python train.py --positions="learned" --bias="all" --init="normal" --init_std_o=0.00528 --optimizer="soap_variant" --lr_head=0.00543 --warmup_steps=200 --decay_shape="exp" --doc_mask=false
Each number is 128 + 32 x the weight over its row's rms, rounded and kept within 0 to 255. Layers, rows and columns count from 0. The size above them is the row's rms in percent of the matrix's.

# layer 6 attention query, 640x640, rms 0.0456, rows 375-383, columns 256-319
size [ 92  96  93  97  98  93  96  95  94]
[[131 173 120 161 109 120  74 173  78  55 114 115 141 146 145 151  80 175 121 141 134 134 162 138  76 107 131 138 117 137  78 163  64  87 114 116 122 114 168  76  92 122 139 121 153 164 137 155 122  82  90 106 102 100 119 102 170  86 149 130 149 110 144 161]
 [121  92  71 173  78  94  89 144 121 160 177  63 137 126 115 120  75 100 118 103  92 135 122  21 171 119 144 111  78 156 111 118 189 113 166 119  99 140 149 121 130 107 128 159 149 113 158 102  80 137 182 105 146 162  98 101 167 130 122  84 150 138 137 163]
 [111  92 160 185 107 119 104 143 144  98 124 106 112 115 176 121 147 108 137  98 105 109  89 146 117 122 128 117  81 133 135  97 143 163  73 121  89 169 199 104 181 116 176 134 203 115 134 138  71 128 127 136  98 108 110 130 103 145  96 119 144 126 125 143]
 [129 105 101 160 178 108 159 141 170 197 157  96 105 160 152 201  77 136 137 158 186 133 113 140 187 168 186 160 159 129 131 140  27 130 105  97 135 112 110 150  82 148  85 121  98 148 109 142 117 139  93 144 115 150 108 144 109 131 115 103 162  78 133 118]
 [163  62 107 219 146 160  93 163 149 105 109 166 132 172 121 113 147 128 165 160  94 137  81 179  94 127 131 100  79 151 166 168 150  70  95 118  74 134 141 148 173 113 115 193 180 175 156 143  60 118 116  80 144  85 139 104  93  95 132 155 148 104 130  71]
 [147 109 137 117 124 128 123  84 134 114 163 135 132 176 103  97 137 112 187 122 152  93  92 111 162 124 118 118 154  92 145 155 127 111  61 136 126 131 123 112 108 102 118 142 207  95 181 107 114  72 162 188 118 162 107 163 109 121 117  99 109 200 138 121]
 [148 143  89  74  73 143 135  97 151  77 122 153 115 122 112 136 168  81 140 131 178  98 127 115 111 115 124 107 143 155  95 113 111 103  84 121 161 115 100 146 126 127 160 125  97 119 168 166 103 144 174 177 144 181 102  97 104 130 133  90 112  50 112 103]
 [159 110 137 137 127 154 154 138 137 136 113 114 174 119 176 117 159 222 165 129  92  95 133 194 111 143 149 105 106 119 150 100 105 142 108 147 108  65 193 160  92 171 131 131  75 163 131 170 122 150  91 153 170  92 146 139 132 127 161 119 148 138 160 113]
 [202  76 144 154 132  65 130 118 162 174 114  93  75  96 108 136 162 107 153 160  89 108 133  79 156  93 123 160 164 142 135  88 129  77 172 140  85 159 170 149 159 132 213  72 141 143  95 144 166 166  45 117 105 163  68 160 111  86 112 143  98 137  99 153]]
# layer 6 attention key, 640x640, rms 0.0449, rows 375-383, columns 256-319
size [ 87  91  94  93  90  90  92  98  93]
[[127  86  94  97 199  98 119 110  82 174 116 101 126 119  83 104  93 174 112  47 113 142  87 186 180 177  83 145  99 129 134 101 136  92 104 166 137 172 156 134 116 114 122 114 196 104 138 103 176 127 122 150 158  84 150  95  74 110 109  86 116 123 138  89]
 [ 92 129  96 104 153 131 163  97 125 112 132 160 119 104 164  85 116 142 114  87  75 128 101 138  89 141  67 117  74  65 141 123 129 138 124 142 188 195 136 104 123 105 153 137 124 114  91 112 123  84  85  60  98 170 126 185 109 140 109 163 156 119 149 125]
 [117 160 178 129 148 184 135  65 103  94 123 159 196 101  80 136 162 150 100 135 124  63 152 193 113 136 118 131 111 124 139 202 141 131 155 207 141 155  92 120 123 125 153 174 153 166 121 130 134 157 148 118 141 115  68 105 106 124 146  99 151 150 144 137]
 [172 126 144 154  90 143 170 122 174  97 181 194 147 174 127 168 223 193 116  92 167 113 102 140  77 132  74  84 170 130 157 153 159 115 137  94 106  97 129 125  73 197 100 146 144 170 114 110 128 167  97  86  90 126 177 119  48 151 159 173 112 172 138 134]
 [111 121 107 123  83  60 124  86 154 137  94 137 119 122 167 106  96 114 130 109  44 165 202 156  91  93 132  96 112 107  98 104 140 112 154 130 150 109 143  99  76 122 168 118 106 160 128  88 134 114 126  96  42 176 118 153 133 134 146 136 117 133 149 146]
 [ 71 136 135 141 146 155 124 116 100 120 104 159 164 198 138 169 105  55 129 162 160 165 169 177 104 112  89  90 127 144 154 140 116 113 121 208 112 139 152 136 116 127 111  89 115 112 128 149 137 135 138 100 169 142 139 162 165 160 111 172 115  92 191 133]
 [ 95 149 116 155 141 162  75 151 113 104 120  84 135 167 121 105 144 193 126 105 118 108 173  80 105 111  54 113 180  73 117 132 149 180 107 104 152 104 160 136 104 110 155 118 153  87 114 143 116  85 161 142 118 135 131 182 139  85 116  74 147 127 108 126]
 [ 95 146  90 111 164 172 102  87 150 181 139 118 139  97 117  87 146 150 101 131 177  93 153 107 152 146 137 151 163 139  60 147 102 136 100 107  89 137 144 125 156 142 130  71 155  90 146 137 122 153 159 173 125 124  89 190 122 113 115 154 137 121 192 103]
 [118 178 146 107 112 141 161 142 124 121  61  34 140 109 107 101 173  75 136 156 120  98 129 122  58 113  95 130  89  94  96 142  81 116  92 174 155 150 131 143 101 105 164  95 150 113 140 125 109 102 126 168 106 137 121 130 124 111 123  91 133 222  37 141]]
# layer 6 attention value, 640x640, rms 0.0455, rows 256-299, columns 256-319
size [ 92  93  94  95  99 102  91 103  96  96  93 101  95  97  99  98  90  97  97  98 105  88 100 106 101  95 101  98 103 103 100  97  99  94  96 101  95 100  90  92 100  94  92  97]
[[134 136 100 113 111  75  80 155  95 203 124 152 119 102 149 131 116 123 165 138 100 131 128 130  72 139 103 128 131 177 149 102 147  96  88 160  60 109 127 113 135 125  89 125  93 132 177 128 147 141 112 124 183 149 146 131  74 135 173 101 133 193 121 154]
 [110 180 124 157 126  98  88 105 133 184 129 134 125  71 100 113 162  54 183 115 144  80 109 104 202 144 154 170  77 122 131  51 164 191 104  84 114  92 117 112 128 116 143 117 199 161 140 101 128 128 162 135 145 124 148 100 162  90 164 137 162 173 156 108]
 [107 135 129 179  87 130 162 114 106  89 118 119 153  82  55  96 131 123 132 150  62 118 132 142  82 141 163 143 138 132 140 166 117 102 110 134 116 120 143 131 170 139 100 131 132  92 161 133 130 118  90 106 150 112  94 110 164 178 141  75 171  87 104  92]
 [144 142 126 147 124 200 140 111 177 144 100 185  44 166  58 131 123 102 114 149 113 126 182 152 141 128 127 129 132 113 141 151 117  88 144 173  71 130 159  57 126 137 143 163 139 133 144 152 105  74 119 130  96 141 157 130 147 122 140  72 143 160 173 156]
 [173 136  81 120  87 161 113 180 103 148 175 202 141 101 110 163 121  88  97 118  96 154 138 104 167 111 131  91 128  96 144 114  56 137 164 115 127 104 131 207  94 198 169 152 143  81 171  83 146 144 151  97 110 126 112 118 209 116 163 114 109 111 106  68]
 [130 124 114 116 166 133 102 142 185 126 113 125 141 158 106 132 104 108  66 127 107 106 160 144 151  41 106 116 164  98  92 140 125 100 122 135 187 113 132 101 169 132 148 144 135 187 131 112 138 130 138  83 141 210 117 172 150  99 128 177 186 215  64 136]
 [125 145 149 175 157 126 165 125 157 183 172 126 109 142 139 165 125 137 159 124 116 138  99 153 124 201 131 141  98 194 169 109  95 144 167 144 128 143  84 122  91  79 103  97 123 146 130 113 170 100 138 145 104 122  96 126  50 133 111 135 165 165 124 136]
 [133  99 158 192 124 148 145 129  47 129 156 142 123 162 118  95 100 105 156 135 147  92  81 155 142 123 128 118 187 146 167 183 123 176 139  98 108 109 102  93 163 144 109 124  89  92  69 164 129  66  98 133 121  97 102 120  83 131 114 116 136  71  50 119]
 [164  96 140 124 154 156 124 132 149 130 125 136 108 105 149  93 109 100  87 103 179 160 200 115 103 157 179 178 153 107 188 175 139 133 176 140 152 133 147 141 134 175 112 117 100 100 119 112  70  91 170  98 124 131  95 124  99 108  83  85 122 206 110 146]
 [135 150 145 115 131 140 156 192 126  70  99 138  91 106 172 123 130  79 107  74 108 184 155 130 153 160 185  95 124 162 117 101 103 160 128 127 136  83 122  95 117 111 111 157 123 103 159 115 180 144 110  92  84 157 121 121  79 107 138 128 132  92 155  97]
 [169 157 131 163 141 137 124 142 112 105  97 105 143 148 101 167 160 134  77 157 127 173 126 137  96 179 133 122  90 146 176  98  98 101 104 121 120  72 154 207 123 152  85 125  84 120 128 145 158 125 163 157 115 148 131 122 126 134 137 183  93 154 188 123]
 [124 173  99 161 117 158 138 203 176 149 162 139 113 105 153  88 169 161  96  97 130 123 255 159  99  58  45  97 102 110 189 117 128 156 152 103  79  99 173  77  79 147 133 167 125 132 151 129 160 138 153 150 122 130 148 141 145 174  51 154 135 164  78 136]
 [117 129 147 113 189 139 121 151 132 112 124 145 119 150  96 195 117 120 105 143 158 174 150 134 109 145 127  87 103 123  88 108 117 120 100 132 131 160 160 134 164 151 108 142 102 117 138 128 116  63  63 121  83 201  84 123 124 154 198 118 133  77 144 145]
 [130 126 173 140 127  94 177 140 163 111 112 196 150 144 134 109 168 113 118 112 124 147 139 150  87 131 162 201 149 108 138 151 184  87 121  85 121 144 107 122 154 101  89 159 122 184 130 144 126 147 106 170 163  97 133 114 134 123  64 151 117 144 118 133]
 [ 86 168 110 116 146  77 104 170 125 200  89  79 129 166 159 131 136 115  84 162 145 115 157 189  79  86  90 172 166 139  96 157  82 131 139  91 111 145 153 133 210 125 134  82 136 103 130  86 154 139 148 133 121 135 105 118 106 108 100 184 152  99  61  98]
 [103  90 106 145 139 203 166  90 168 180 137 117 173 136  57 141 107  87 187 125 130 128 129 126 102 203 173 112 120 129 194 190 138 132 173 144 116 117 139 115 130 179 105 110 191 145  82 177 142 131 101 123 125  64  77 144  76 144  97  76 154 151 173 139]
 [ 82 135 151 150 116 165 135 101 141  74 144 130 130 122 132 161 166 150 113  96  85 171  97 193 124 171 143 155 143  76 150  76  88 125 127 126 158 161  97 160 117 160 178 121 127 118 111 135  85 163  94 135 181 136 122 151 145 106  97 114 147 179 184 181]
 [147  98  11 135  91 140 101 128 138  57 123 167 141 151  71 106  60 144 126 106 168 126 180 166 213 148 134 116  81 127  92 106  87 150 119 137 133 126 126 103 137 102 116  98 119 144 141 122 152 108 186 196 146 147 121 150 148  98 137 100 151 112  97 119]
 [129 154 162  50 145  92 103 106  91 118  81 133 154 171 195 120 129  84  61 151 168 158 138 117  91 163 100 105 159 120 171 119 160 145 151 144  71 117 117 130 154 133  87 136 152 146 154 162 100 135 121 171 127 142 128 195 114  70 115  95 118 144 144 151]
 [165  87 112  96 139 141 123 120 109 115 132  95 102 143  95 188  11 106 159 133 134 147 123 122 122 119 143  73 204 103 126 158 136 122 157 143 157 160  66 188 111 140 203  93 198  87  61 110 154 136 176 132 142  65 150 200 134 147 134 126 134 171  87 111]
 [ 94  93  86 129 153 104 128  71 103 126 166 134  57 130 117 103 121 102 147 118  80 131 117  98  83 101 110  96 159 151 135 146  98 120 101 156 145 109 110  99  89 138 123 130 169 153  86 167  99  61  78 192 112 149 101 122 128 133 192  92 115 141 132  84]
 [146 163 146 113  88 113 184 151 152 156  89 129 143 144 139 110 145  78 160 103 110 121 121  91 122  80 116 159 170 116 148 130 120 102  86  87 143 127  73 183 171  97 137  97 135 151 109 165 117  67 161 156 159 120 140 144 129  89 129 153 102 132 169 113]
 [132 118 121  99  95  98 112 120 151 145 137 164 108 132 197 122 161 152 104  88 102 167 148 109 123  83 101  52 148  99 107 135 100 106 130 151 130 124 151 132 158  96 106 131 157 172 183  99 120  83 151 148 141 123 135 148  86 101 115 142 116 102 180 182]
 [116  80 109 142 157 204 100 129 170 145 160 128 114  96  95 117  91 110 166 109 136  97 105 163 123 201  81 154 101 106 213 130 101  95 133 168 151 154 106 106  94 138 180 163  96 189 107 168 102  87 115  76  98 108 138 151 130 141 111 144 105 189 114 109]
 [135 125 124 106 150 172  95  85  91 105 107  86 111 177 121 198 143  87 101 154 129 124  98 155 103 158 132 183 110 164  69 141 172  89 123 131 168  85  95 140  99 109 143  98 125 146 136 148  78  88 167 102  76 122 175 104 123 123 155 163 119  81 126 100]
 [150 155 106 103 123 131 107 162 130  91  84 141 118 172 132 146 114 177  93 189 112 214 120 117 157  78 117 113 109 147  96 116 182  65 127  72 120 150 170  66 109 117 121 177 152 147 185  93 150 115  84 122 164 147  72 121 162 106 132  84 136 137 133  99]
 [128  51 132 122 152 147 177 156 103 124 111 113 165  74 144 170 105  69 130 151 183 100  73 106 143 111 148 162 147 127 118 160 166 169 124 175 130  96 202 137 131 138  68 154 109  99 171 105 116 132 126 132  85 128  82  43 106 126 133 157 149 147 124 114]
 [107 169  96  93 125 101  83 107  87  50 142 186 101  85 159 132 105 132 156 144 185 106  97 150 102 146 162 136 109 154 118 147 144 123  96  72 117  97 139 143 135  99 101 115 153 121 132  95 161 127  91 170 141 114 156  92 137 130 109  97 167 110 124 185]
 [143 118 125 112 155 123 123  91 124 178 172  62 181  99 141 154  88 120 146 119 133  70  71 170 126  88 188 149 135 107 126 171 152 207 186 123 200 179 139 123 113 128 115 135 107 150  76 144 120 119 201 185 140 110 143 197 130  91  69 236 118 182  35 147]
 [ 92 105  93  96 156 113 193 142  87 139 135 123 150 116 163 216 132 188 131 243 144 122 167 176 107 169  90 155  92 127 142 139 124 109 113 131 161 149 187 128 138 113 129 114 107  91 109 128 102 130 175  87 119 174 136 120 127 117 129 154 170 130  83 164]
 [148 179 139  94  98  60 141 113  49 133 110  77 176 107 146 155 126 150 148 126 147  84 100  93 163 124 104 156 140 151  77 141 146 124 123  89 141 138 120 190 130 166 160 113 192 102 156 116 120 169 127 157  93 131 154 128  77 129 154 112 140  51  99 166]
 [170 109 114 123 143 105 112 150 179 141 218 163  78  98 136 142 141 139 162 106 155 100 164 144 149  97 146 177 127 139 119 151 166 103 120 148 125 142 123  99 144 110  76 121 139 202 109 124 156 127 122 159 183 128 108  80 149 128 133 169 152 116  74 102]
 [114 175 122  71 137  81 151 136 141 109 172 106 117 117 169 114  63 138 137 146  91 152  92 173 168 100 136 155 178 160 110 137 115 124 156 115 230 111  97 122 124 144 117  52 105  93  72 194 173 131 133 104  86 122 170 125 139 164 134  78 104 142 136  92]
 [124 208 120 172 117 125 127 138 166 108 117 102 106 106 136 132 190 112 160 102 102 142 132 192 141  92 142 123 150 155 118  92 141 154 123 253 184 151 110  95 173 113  90  80 117  88 153 120 161 129 139  95 165 166  91 120 123  95  86 130 127 157 118  74]
 [123 197 119 144 108  84 138 117 137 127 113  82 152 151 124 134 124 129 114 199 166 161  94 140 110 201 132 164 139 151  96 130 113 118 120  98  53 120 154 142 170 193 142 130 132  91 189 105 122 100 103  93  96 138  89 126  80  32  91 106 145  81 120 109]
 [ 96 183 112 136 115  44  88 171  96 144 120 115 174 197 196 137  74 191 133 211 177  87 155 139 185 133 117 162 110 128 108 160 106 103 121  81 106  91 128 148 118 130 115  88 119  56  92 142 165 198 122 110  47 108 185  75 122 153 133  82 124 129  96 154]
 [137 155 140  65  97 133 140  64 137 150 200 154 146 151  92 165 145 154  49 165 153 131  96 136 142  92 164 199 138 130  54 104 111 135 165 190 133  90 186 137 108 122 101 112 136 116  93 116 193 109 162 122 149 138 163 154  80 128 163 141 159 150 134 180]
 [ 85 109 127 138 106 168 143 177 114 126 126 141 149 120 125  98 201 126 161 148 159 211 174  92  86 115 149 103 126 143  94  80  93 175  84 124 100 110 155 117 190 138  91 159 158 103 206 139 192 120  79 117 104 137 154 106 203 131 176  96 118 132 191  57]
 [111 116 174 127 117 154 121 114 143 197 121 162 100 170 115 115  97  63 111 151 148  98 146 122 126  89 129 117 133 142 130 103 113 113 195 164 106 114 172 110 162 127  87 124 107 153 136 129 140 133 124  90 111 146 138 145 194  99 142 155  64 149 151  45]
 [146 159 161  79 157 141 140 109  75 111 132 125 156  54 162 116  83 168 160 195 118 164 149 149 117  73 120 112 120 138 209 134 119 114  76 159 192 133 149 104 100 108 127  96 125  74 140 110 189 144 144 153 104 100 182  92 116 180 129  69 102 154  72 111]
 [126 122 115 150 149 169 203 119  86 161 142 159 132 121 124 131 110  97 107 205 135  91  84 139  79 107  91 140 116 157 108 202 116 104 167 111 118 141 127 167 104 145 147 185 162  92 139 128 122 159 137 162 134 136  98 126 128 180 176 105 109 116 177 139]
 [154 138 160 169 164 159  94 115 117 128  81 150 172 147 159  84 120  61 163 116 159 176 107 120 182 157 128 125  97  95 163 106 104 118 147 143 143 116 115 125  71 128 119 159  64 169 112 148 151 101 105 133 134 160 124  94  73 147  74 108 110 148  55 176]
 [159 160 145 209 119  86 156 115 164 209  84 136 121  85 107 132 137 163 141  71 133 131 145 160 118 196  90  87 121 103 111 127 167 123 183 142 133 112  96 101 104 128 143 114 120 160  66 130 103 159 105 134 142 160 110 122 131 169 140 109  97  86 167  87]
 [148 157 167  83 184 105  63  82 160 145  99 126 178 110 138 114 159 116  83 134  97 162 141 178 167  81 147 111 134 168 140  93 103 116 111 184  90  88  86 161 155 163 174 159 135 143 123 113 155  46 103 119 147 108 131 132 155 111 113  61 134 116 106  50]]
# layer 6 attention output (transposed), 640x640, rms 0.0443, rows 256-298, columns 256-319
size [ 93  93  92  90  97 100  97  99  94  93  93  96  97  96  97  97  90  96  94  94 103  89  95 101  99  94  98  94  98 100  96  97  98  93  96  96  91  94  90  93  96  98  90]
[[108  86 143 219 161 146 129  88 109 167 162  80 137 141 159 163 105 171 122 118 118  80  80 104 109 140  57 181 123  63 129 110 132 104 140 123  94 179 138 151 149 170 135 132 180 124 154 155 155 163 151 153 168 118 100 148 122 112 163  69 164 107 169 200]
 [ 80 144  80  53 127  73 195  95 139 155 116 134 130 139 183 130  63 163  56 156  80  93  87 167  99 142 120  73  80 164  92 164 145 178 117 113 140 137 129 174  69 132  96 123 155 145 145 138 142 131  67  79 111 116 131 128 141 165 175 127 162 179 121 176]
 [109 112 168  75 203 170 102 149  90 123 184 119 118 116 164 149 135 187 168 144 189 111 127 184 150 153  71 137 108 141 156 125 142 149 109 114 157 124 103 125 118 147 112 110 164 149 116 150 123 117 197  83 144 184  84  94 129 142 147 139 156 166  36 153]
 [109 125 133 160 142 190 206 184 140 120 136 131  74 130 102 100 174 118 137  96 134 147 123 137 117 100 118 184 108  93 111 173 139 158 111 157 142 133 153 111 166  99  90  72 119 214 166 164 153 173 157 171 119  47 163 113 135 149 144 175 135 138 142 122]
 [120 142 148 121 122  92  98 182 169 175 127 162 110 138  86 169 139 135 146 162 137 148  61 216 121 122  85 112 157  89 107 129 146  39  97 118 104 136 155 104 137 125 116 103 111 110 120 134 160 143 116  93 139 144 122 151  88 116 124 178 143  99 116 179]
 [161 135 134  98  73 131 165 147 144 128 147 140  93 121 133 101  90 166 143  96 168  87 115  97 167 110 126  86 102 127 143 115 103  74  37 151 150 129 131 116 122 179 193  94 176 159 201 148  65 133 170 162 126 132 166 113  89 189 167  94 144 146  81 152]
 [121 153 124  92 113  51 126 105  71 164 166 145 118 127 181 101 128 117 130 119   9 155 152  83 159  74 111 124 186 130 120 152 174 202 118 181 141 176 214 128 110  82  60 104 163 114 121 146 140 127  57 133 140 121 211 135 172 120 111 144 193  75 124 138]
 [166 161  65 103 170 125 137 151 129  95  88 170 164 112 144 147 169 134 105 117  86 149 153 143 139 110 159 129 105 143 127 168 158 153 124 136 113 128 144 168 143  81  65 129 205 172 116 163 146  95 206 187 112  58 152 150 165 138 180 186  93 145 112 138]
 [ 95 113 145 176 151  90 189 143 142 105 165 117 111 134  59 196  76  77 148 130  97 158 124 148 132 125 139 121 100  92 175 133 149 167 158 152 158 137 148 143 140 152 121 117 123 124 131 158 120 124 137 165 122  81 106 168  87  82  60 171 173 109 166 150]
 [164 138 151 136 150 134 160  77 148 115  96 103 101 114 133 115  88 121 144 154  67 114 103 167 131  94 113 134 141 190  85 121 154  72  80 137 107 182 139 110 111 173 160 168 128 149 121 142  98 196  55 126 146 188 115 103 120 190 175 104 124 151 119  92]
 [117 152 135 134 132  71 150  85 126 141 100 126 127  86  93 109 161 153 143 132 123 123 121 170 195 106 121 132 179 123  88 120 112 129 141 119 141 176 169 124 146 122  64 104  85 152 190 198 118 174 115 184 122 140 150 155 124 149 161 111 171 200 189 125]
 [144 102 151 121 135 143 141  96 153 130  87 158 119  90 175 162 151 171 121 148 157 126 125 110 123 127  98 136 163 154 144 113 129  90 150 160 132 133 116 117 132 131 128 158  86 141 164 153 165 158  79 119 108 180 118 133  75 129 179  95 137  95 144 162]
 [ 61 201 149 137 113 132 187 149  97  94 100 175 110 100 173 142 146 153 176  84 153 148 115 156 153  75  85 144  78 160 115 105 111 119  93 162  88 122 135 117 168 101  95 113 143 139 144 127 154 137  78 144 137 161 168 110 123 138 114 153 134 155 123 177]
 [138  98 132  72 131 189 127 155 157 128 151 115 192 150 111 132 124 161 220 145 164 148 119 123 133 170 173  54  90 174  48  99 125 124 123 125  79  53 100 127 104 133 115 133  77 108  67 102 151 158 163 116 131 152 140 148 101 153 115 135 117  70 156  70]
 [144 117 135 129 134 145 143 134 131 150 121 130 114 121 112 160 140 122  71 123 123 152 128 189 174 153 160 131 103  54 107 107  53 108 147 177 147 197  96 103  48 168 129  99 107 173  93 177 126 173  93  97 157  52 116 116 169 112 133 141 119 145 138 112]
 [106 114 124  89 100 146 127 157 128  72 110 152  71 108 118 145 167 111 131 121 116 162 129 165  84 112 175 118 141  98 178 154 138 161 181 139 177 169 106  96 121 100 138 154 174 117 173 131 108 118  87 152 126 164 104 106 162  66 104  83 125 140  82 220]
 [144 126 137 117 141 125 147 117 127 127  51 144 133 162 192  97 116 162 110 180 114  84 184 149 145  82 109 102 162 140 113 139 131 109  94 108  94 104 115 126 120 123 121 143 127 113 127 149 117 180  84 142 156 155 196 184  51 157  75 109 110 131 128  97]
 [121 140 187  93 166 155 125 150 145 102 139 102 138 145 179 133 109 144 149 194  63 132 148 137 156 106  98  81  88  99 114 132 151 158  90 155 127 114 120 120  87 111 128 150 114 161 107 166 123 109 103  95 102 133 108 121 100 132 158  19 131 128 133 178]
 [145  92  45 189 119 165 123  91 163 112 178 115 106 116  61 109 116 144  98 141 102 140 123 196 132 128 143 132 125 133 110 133 127 166 100 126 182 109 136  95 155 137 156 130 107  90 237  85 104 123 169 109  94  88 124 110 177 175  94  90 118 129 146  91]
 [147 131 113 132 139  80 155 125 157 115 107 119 117 159 119 144 115  91  95  93  87 156 223 143 136 120 144 124 102 120 158  89 135 112 136  79 145 159 125  93 158 115 157 130 151 112 116 139 155 184 136 143 104  93 142 129 114 152 127  97 173 157 155  96]
 [132 102 123 111 178  83 114 155 167 126 146 168 105 102 132  75 113 103 134  92 145  86 181 115 136 144 149  81 104 138 119 126 128 153  98 191 153 125 129 146 155 136 100 142 109  62 144 138 124 173 143 134 158 103  93 106 115 139  93 154 145  99 106 133]
 [119 137 146 140 144 157 122 124 183 130 103 146 189 172 104  80 141 114 138 121 174 114 104 185 137 126  93  85 116 157  66  78 127 131 110 153 145 147 153 113  64 118 119  95  85 144 157 118 130  91 133 100 166 125 117 168 139 139 110 108 113 119 114 146]
 [188 142 112 144 125 117 184 186 102 165 173  98 126 127 113 143 106 116 146 141 150 200 134  96 141 108 110 158 202 146 154 147 178 131 100 146 143 157 136  92 159 182 127 120 150 179 104 117 138 112  58 130  83 133 111  82 166 151 140 130 117  88 148  94]
 [ 81 108  81 100 163   4 131 166 117 144 177 193 161  89 119 145 115 135 140 113 108  72 132  99 125 173  94 111 151 142  91 148 153 147  80 182 145 139 103 111 142 100  89 105  97  68 197  57 121 108 109 202 148 174 114 145 146 123 146 142  99 107 152 119]
 [115 191 106  51  62 157 119  89 129 160  92 150  98 172 112 112 160  58  70 104 127 138 195 120 109 149  84 134 123 153 154 149 204 123 153 124 113  91 148 139 142 113 192 156 189 148 143 156 179 186 145 129 101 129 125 112 100 127 149 143 103  87 149 117]
 [126 108 133 120 101 146 160 172 116 102 141  59 179 107 112 194 109  98 135 137  90 129 112 188 120 106 133  76 154 113 141 165 117 127 112 106 140 195 109  92 115 131 143 134 151 116  37 140 163 180 139  88  85 128 140 138 188 127 112 133 178 101  88 139]
 [155 185 122 104 140 105 155 112 136 108  66 136  96 130 128 176 163 103 140 107 159  95 136 118 115 139 111 196  95 126 146  97 152 152 139 139 123 204 122 128  62 116 159 115 116 114 146 106 142 104 155 129 143 184 129 121 119 176 121 156 196 158 171 105]
 [156 137 150 133 110 126 151 132 157  91 156 116  87 150 149 122 128 133  83 105 177 166 183 132 134 121 139 101 151 145 187 152 146 233 136 117  82 162 157 129 166 193  90 130  82 153 159 148 130 124 151  83 113 139 158 115 123  96 155 161 121 142 100 138]
 [141 122 157 135 145 133  72 130 146 100  70 181 115  58 147 131  93 127 129 132 185 123 110  89 101 163  82  89  83  86 116  66 135  85 138 125 132 109 131 100 114 160 151  84 142 124 110 117 121 145  85 151  66 100  78 108 116 144 136  97  89  57 125 161]
 [134 135 110 179  79 139 111 148 136  94 152 149 158 108 145 138  69 136  75 102 115 119 148 122 168 138 103 154 103 109 117  90 133 159 136 179 131 136  52 161  83 151  87 108 137 128  95 146 137 127 180  94 113 190 157 162 102 114 118 117 113 134 152 115]
 [173 134 113 147 113 120 159 140 111 139 124  90 145 127 123 154 127 117 120 138 110 123 159  90  65 124 185 134 157 155  73 147  89 158 150 139 121 155  94  85 104 169 145 119  47  61  96  99 154 150 139 112 111 146 106 152  60  89 132 112 125 161 178 202]
 [160 118 103 139 230 122  96 165  87 128 153 106 129 181 127 172 185 131  99  30 136 158 180 135 156 122 118  87 105 133  81 130  86 118 127 137  95 143 120 107  59 102 140 117 151 160 119 147 126 155  87 127 158  99 130 155 105 124 152  94 146 149 141  96]
 [107 116  72 113 100 103  89 144 126  73 162  71 134 108 122 129 105  85 124 152 109 117 143 100 123 128 172  88  75 126 100 160 155 102 130 139 106 132  91  80  87 147 153 123 125 189 111  85 161 164 165  73 179 121 153 127 138 119 138 109 116  22  79 128]
 [114 160 125 115 123 118 168 125 127  44 134 155 156  90 134 117 147 149  77 142 152 136 150 155 168 149 131 126 111 118 138  98 154  90 153 128  92 175 137 106 119 115  81 114  52 149  98 114 137  99 145 124 214  34  97  90 156 134 139 127 153 159 153 178]
 [153 114 181  95 128 143 129 161 120 140 122  84 117 140 122 184 142  65 133 122  95 142 113 161 120  96 146 137 220 126 139 110  86 128 130  77 157 125 162 140 135 148 132  91 214 119 154 116  56 157 145 181  77  95 150 125 150 100 100 136 129 121 113 143]
 [154 134 122 107 124 140  90 143 126 101 156 207 131 124 158 107 152 125 129 113 136 171 199 135 159  98 185 118 188 109 128 177 146 121 160 136 116 172  77 165 136 147 148 182  71 121 141 128  92 135 165  83 118 106 152 114 141 102 122 122 115 115 108  87]
 [149 127 143 139  97 111 126 143 106 141 179 148 151 147 111 114 109 118  53 121  92 145 158 119 107 127 131  87 116  78 113  73 122 141 132  93 125 126 107 160 144 104 160  89 163 110 122 175 102 134 178 149  88 129 120 104 153 159 121 123 130 164 130  78]
 [ 75 123 157  92 175 144 202  90  45  99  60 112 131  50 144 117 122 120 111 147 126  77 135 102  76 100 128 146 107 145  93 110 133 101 129  98 130 169 124 161 117 167  97 165 158 179 116 113 137 149 141 137  59 187 140 109 136 140 144 121  87 151 109 160]
 [122 133 115 134 115  82 180 147 111 142 163 157  96  81  82 131  81 133  98 132  98 123 135 178 123 148 126 147 129 131 122  76 131  88  98 122 132  29 110 110 177 124 138 167  82 149 110  89  90 144  74 127 121 104 117 128 120 145 134 125 117 235 175  94]
 [ 95 126  97 142  64 139 134 141 146  80 162 150 181 124 171 122 107 129 101  87  64 197  63  95 127 130 111  87 108  99 136 145  81  85 133 161 109 147 125 136 164  96  80 132 183  69 148  90 135 114 160 115 128 167 124 166 135 128 129 145 169 123 106 173]
 [117  92 148 153 123 118 126 115  76 106  63 139 131 145 140 124 158  81 116 145  28 171  89 121 148 138 161  85  77 164 155  93 145 190 129 131  83 140  77 145  79 104 122  73 107 140 151 119 143  99 180 172 131 152 106  97 132 114 100 165 123 173 131 115]
 [101 174 139 170  95 145 119 159  98 131 158 153 159 140 100  64  98  95 137 167 146 145 170 104 160 112  71  75  83 144 111 164 124 143 114 102 102 150  97 118  85  97 121 103 141  58 138  92 146 155 152 111  58 120 133 182 124 123 128  72  81 138  96  98]
 [105 123 125 118 144 165 153  90 106 116 188 118 146  34 102 108 113 156 183 194 139 141 103  55 105 208 183  81 102 122 121 129 138  68 129 109 133 168  97 137 134 103 138 101 113 141 199  84 130  66 166  98  83 169 138  96  68 124 148 160 110 103  83 153]]